Part of a small language model's weights: width 96.
Each number is 128 + 24 x the weight over its row's rms, rounded and kept within 0 to 255. Layers, rows and columns count from 0. Numbers have three digits each. The size before them is the row's rms in percent of the matrix's.

# down: layer 6 MLP down (transposed), 384x96, rms 0.0746, rows 364-383, columns 0-95
# up: layer 6 MLP up, 384x96, rms 0.0741, rows 365-383, columns 0-95
down364 117:180132140112089121133107124143170077092151133119122129117146133107112104131130095104151095103136153103128103117116121100117149116103111127166102137142066140136124132134145140158081114097171097154127150191142137116146077116144111159115162098124137138130117146084132135139152146121168096107
up365 092:139087151126121118108099100175104135116081103147118115129097196171112116120141126100133116130155146093146100141103132134166150138108159141126107088112108127172157126123133148146159113113142102096083152124155138136162101152130099123129135162114101133147116118101114106192132159158122101132
down365 092:129160110095162117162134155123141114119148139127163125146144133163124180159114132142104190160105144164102160095137139110087166108178100130129098107134160158127120145148092155136188131106141131152141104132101103158110134116137129111138116135126080142115115149138095114105085124102157125128
up366 095:086149143153138106152137086127115140106146134091094092127144165098139172118163127129081115109127129109119133097137138108124147158147122098144125127177153138115092149123084138092140091151119150121109127144119123083115153112101088104174101076160112163132112147158152134142139128134091141158
down366 103:147119110131145174176123150167137133153153150133121170111114094115127147122113119127160119145139106087138138093130140142097139108120140150121147181150164193116121122125146157140114162117145166110120111149158107106143104101108176172130187120118152136146169139168130103114113132139158139109
up367 092:101133140137163063124151122114133114103150115112179166128098162104161153138130113088134168122159153135126092121115149126088123173140134129147160135127107147145134107098083140106101128117123091124123104141139143112156074091110165125131081116139131153137139155069125144127146123120119106163
down367 097:126101123117133123104131113133123138126119091117119152118144091127107122068125105148114122116142107138118087146137100122120154064130169105143116095149154087117112168145170173105084102162140135099158135110123136089103132116126158141097138152142150145173136109133136128180079109098095142116
up368 100:162140131118119119123157108109111081117133095145148121182100117115171147065131121153119108106118085090162181096099083152159090085135094110162130141124137161111155151139140114114162119162143138138109105133152134166121116141112115142142148088107136163154112132113135128131119140146120154110
down368 093:155127112153126166157131134131160087081128151193135140109139158141116100142116109132119111123133136143158118119120147107128119159156152105150106146126070117127114113170155125128095150119169083162086154163121145135136114129103155140162099113102085127112116124134146139107169167180151121114
up369 096:131144184168122163118129139162121124124137116139132140127072172090137139175168126108143118146157169096160129150090124170150161101143111132128123153125161091124131125120105124128161118145169112114126138173122122127102079095141163124115139122120130111144082104163109140133094127130102150167
down369 082:115119107170126133122121157159143143161142122088141091130125128141144122165116132128207132127143111111104105143112113155153119103140092175130127162099125117143109162138118148112126111073136147153130142113103133171145114152108128139173114124108081155193146145180149101125122129107143120155
up370 095:160130146125112096123139150130151092147155148147123118159133126111095135093150127133147101097173108177136097112089095137117143137121071096109117136113108122133133129150132137076151129161127111121161120122123084130141126122122159053151149135146160070118126148137125142171132106137173102113
down370 088:116151121128178099085127056116135076144097114111092132123124147144132141108106146119125110115103138143090135162187117135130149139109118112140120131109144108103122128138159073137131138107151171116106082107127121106137106131147130133135096127136060125115123144141139134102125151138074172154
up371 098:138143132120131125119158114115101121130120147130142116103173128110115116121108117114072131140128155099141142142169131144112135116164159112111091115148126075116149109108132149110139064156130155116177105118127200104106099168134116112140095150150133139151157110073101143112150161103106162134
down371 109:111090085119136089158154108130136111141107091149129134152158158141133156116091136097156134133106171152150140106136119064104113132113140122123140139109136135155160081113124183103153124141108101126142120156081157110120134148110158126156139123125143097107130119094128114183159138160123180153
up372 108:134137140126084154142163128184142079116125144137157090167130131139097133120134114121137164107136129130140116146154133161155121113150149139122107130133154140130153132066113104140101143107140102135087172055110159130124087114119103149116104105170140137157125072151123123092149110138116156140
down372 120:130155134149101130161125166098183137152129117082165157109163143149106123092123163157115166138098125106119147145119156117133130149108120136124097131102141143136119171105089120120083184112100131185130135130138147126162099126104122144117111087106099148145124130158122147080141117142177137139
up373 105:123155102173122125143077130135132126122127133126131143095147137145110133104149132125135136156127147133136064112107125145152139113119095098157116115101141122163126116099097147124138162127094116105139152138112073085131125133120133098100110127156121183159180087189186120134154107126092113141
down373 105:110140090140139119130132124159098131129143092155129118123148125110170153100097138139152112167059120104144117140126163140120149134125157148102140128155146161092124118145116144122135090113059138128143078122087153131120123123123125096132154124095105115175117113117143126165102081159128100182
up374 100:125145105140122160124125120123107110146106129130160131161113140132139137103127140118142103165132124175122160105116150124145095118175116138141141122184137083224148122145137069133160110128140138105126160115118169110178130135111123117105109156124108173129124078138152109124145122155142156121
down374 084:128150121143132069124141145143174137135133152127100124065134157134156129139124123142159074084142087126160127115146140166139147109109128140126160123138183131126137148096132147126139117116131125117127136131181118125117121098146131107094176117144130099080130130127115161196140133154076104118
up375 097:116117079095132106171078125124104099119130184120153161142120103143111134118115153082138116137122177181102122102128172118127101148132122128091119123118125128130123103166134132188132131139128134154162113119159170106146127130130071130143124107127146079109120118120106156127128086097149135155
down375 105:125151122152119108133130106151144149130121111156122152130147132084167115124111115118133162145078120106126126097115112137160127125151058151127112131169136127108128189121161097117111137165109183105168113132130098127155130112136152099101142165140100099157145123117153091083145159114164095133
up376 098:117183118130126130097166092113114090114113106158110122099143118113132132178152119131136096128108145103121133099118168083171170108124146121138141104133129105133071158148143139114094131125137136178143145148154141109114184111150120134126113155140115165147150132109117158177167118087114114105
down376 096:122126134100136161113138146142199117172101126154094127100118093148122100061168090083094096099130103133134138136169122114123133174121146128118126141143134111131120101134114118133127137154142148156086131071137175133085134136119112103116095165125143113114143134123150098133150123113159124110
up377 097:166126165119149126137087114134112086112121063109107129137141133135165104134135114134153119182093108161135073094130101169111158127126110155129113136104105150146101148139133139158168129155150130130159104080144110133137086115110118143147167139105111122121152126119103108095144099076150147122
down377 113:111161132163099120115108103117152133093089126152114153121151138117137115137118150111151110136114117113155076133175151133108117095161146116077157128157150137132113102108113163111152096146119081110096141131153142102110123142097096120173156166123143167128135119123069107151130123126106192126
up378 095:122126122136132089153139155153090106114136079123116119168120153142134089124141124100150076133134184127121087133101084152089066110111140117155127146178112144140108153105152159113135107148142152096136116143151136131115116155150129122116105089150120162136155147119135119139108165070123148114
down378 099:108157149147116115114148118117162131128124136100128132078145114133106143124119124158117159124129112178151179163125137138149157124160200108143115113119131129099129113102141132156122161132122133131136176100117122115124169112145135164093075088110136068146140172108110148148102129153170115106
up379 103:147129146075085093117127168142161144168155112151087132124132113116192101150162073130088149093141117121104090097176118170121117103129127125104103136140112130147096125138170090151130137154152151142129143110106118118134136132148150115123132119117103184124122141134115145154125143107104103153
down379 088:104116130111140148122162126098081154138096115126109129137119118136144131112137165144132123143114111087120121125073112121138093114092107119106131121157151151139098145169140132141103109108148142130174142092104121135117142117188104098153143124092103086190144146169119127153122089170152178128
up380 100:141178118158123104118078124140098133152126129140159147139104129100112167115121137121117116123152153125176135130107121107062136119099103093119132126113089112151138120181103145093102078124117123130130130135123125143128125128131176085168147098131104121136159169125117136148122125167120187082
down380 093:116074118156147126158137100117152105086181132098164144117169151155123124152167119161167123097113109140088128105116094167103151129132117130134133089137166113105127154109164100139140165092090130118126120094122158158152127122115081128111089163166124134094128122114118136116143105133110110125
up381 102:123107095162145107203124092127129111101149126139154090163121103086133147106100170176143144147161132130111126103131118119115161116133122116153128135154106148160135159100112152134133115172130124095128113105108115089151153131145105092112083092152153149136149141177098132101152151136112141141
down381 109:172146115146123172153153159133123068122109099133093068094106145137129148123133088114130139098142120165125113141146144120121123110165151170103109116134118096116058144128086139159088165112094131119120092117124143152127110126112131151110120137079165119113149115141141090129120121107158127133
up382 094:147127092137154156151120128125164100085098105162105145093176102144117128127141115115107086127142166146098101093138101125086118165107131131139140103135116109135094151145061152144113154116119156089133096141163146147126092114124161114137086136134152151154136102153144133127154142093136094108
down382 094:118157123120135122123130121100054094145139171127117104124117154112110100114116137144106138154139083081108139122161155117154130127104111140142109092124105127121115157163190118111111085127156074097118138117096149111160140155155145152121113121095095090126109168102098143155152125154128128125
up383 090:128123078119131093123149166099100133132129075131130174104136128128087118125097097102144078136142146136150131105087090176157113107162137118056141131131104112133153133163120129122145109102125128124126143142131143141144106154109121133127120156152117116111122135092137065194116135120142119104
down383 085:140125181122160145102131144139152156137096168090127096152067145136086170140148130145091141132157120128105119120142150122096112131111106135171130168153159150134131149128128105092163147136136086116121160131121111124135141110131150146164134119171115174110080147169119131160134107135101102158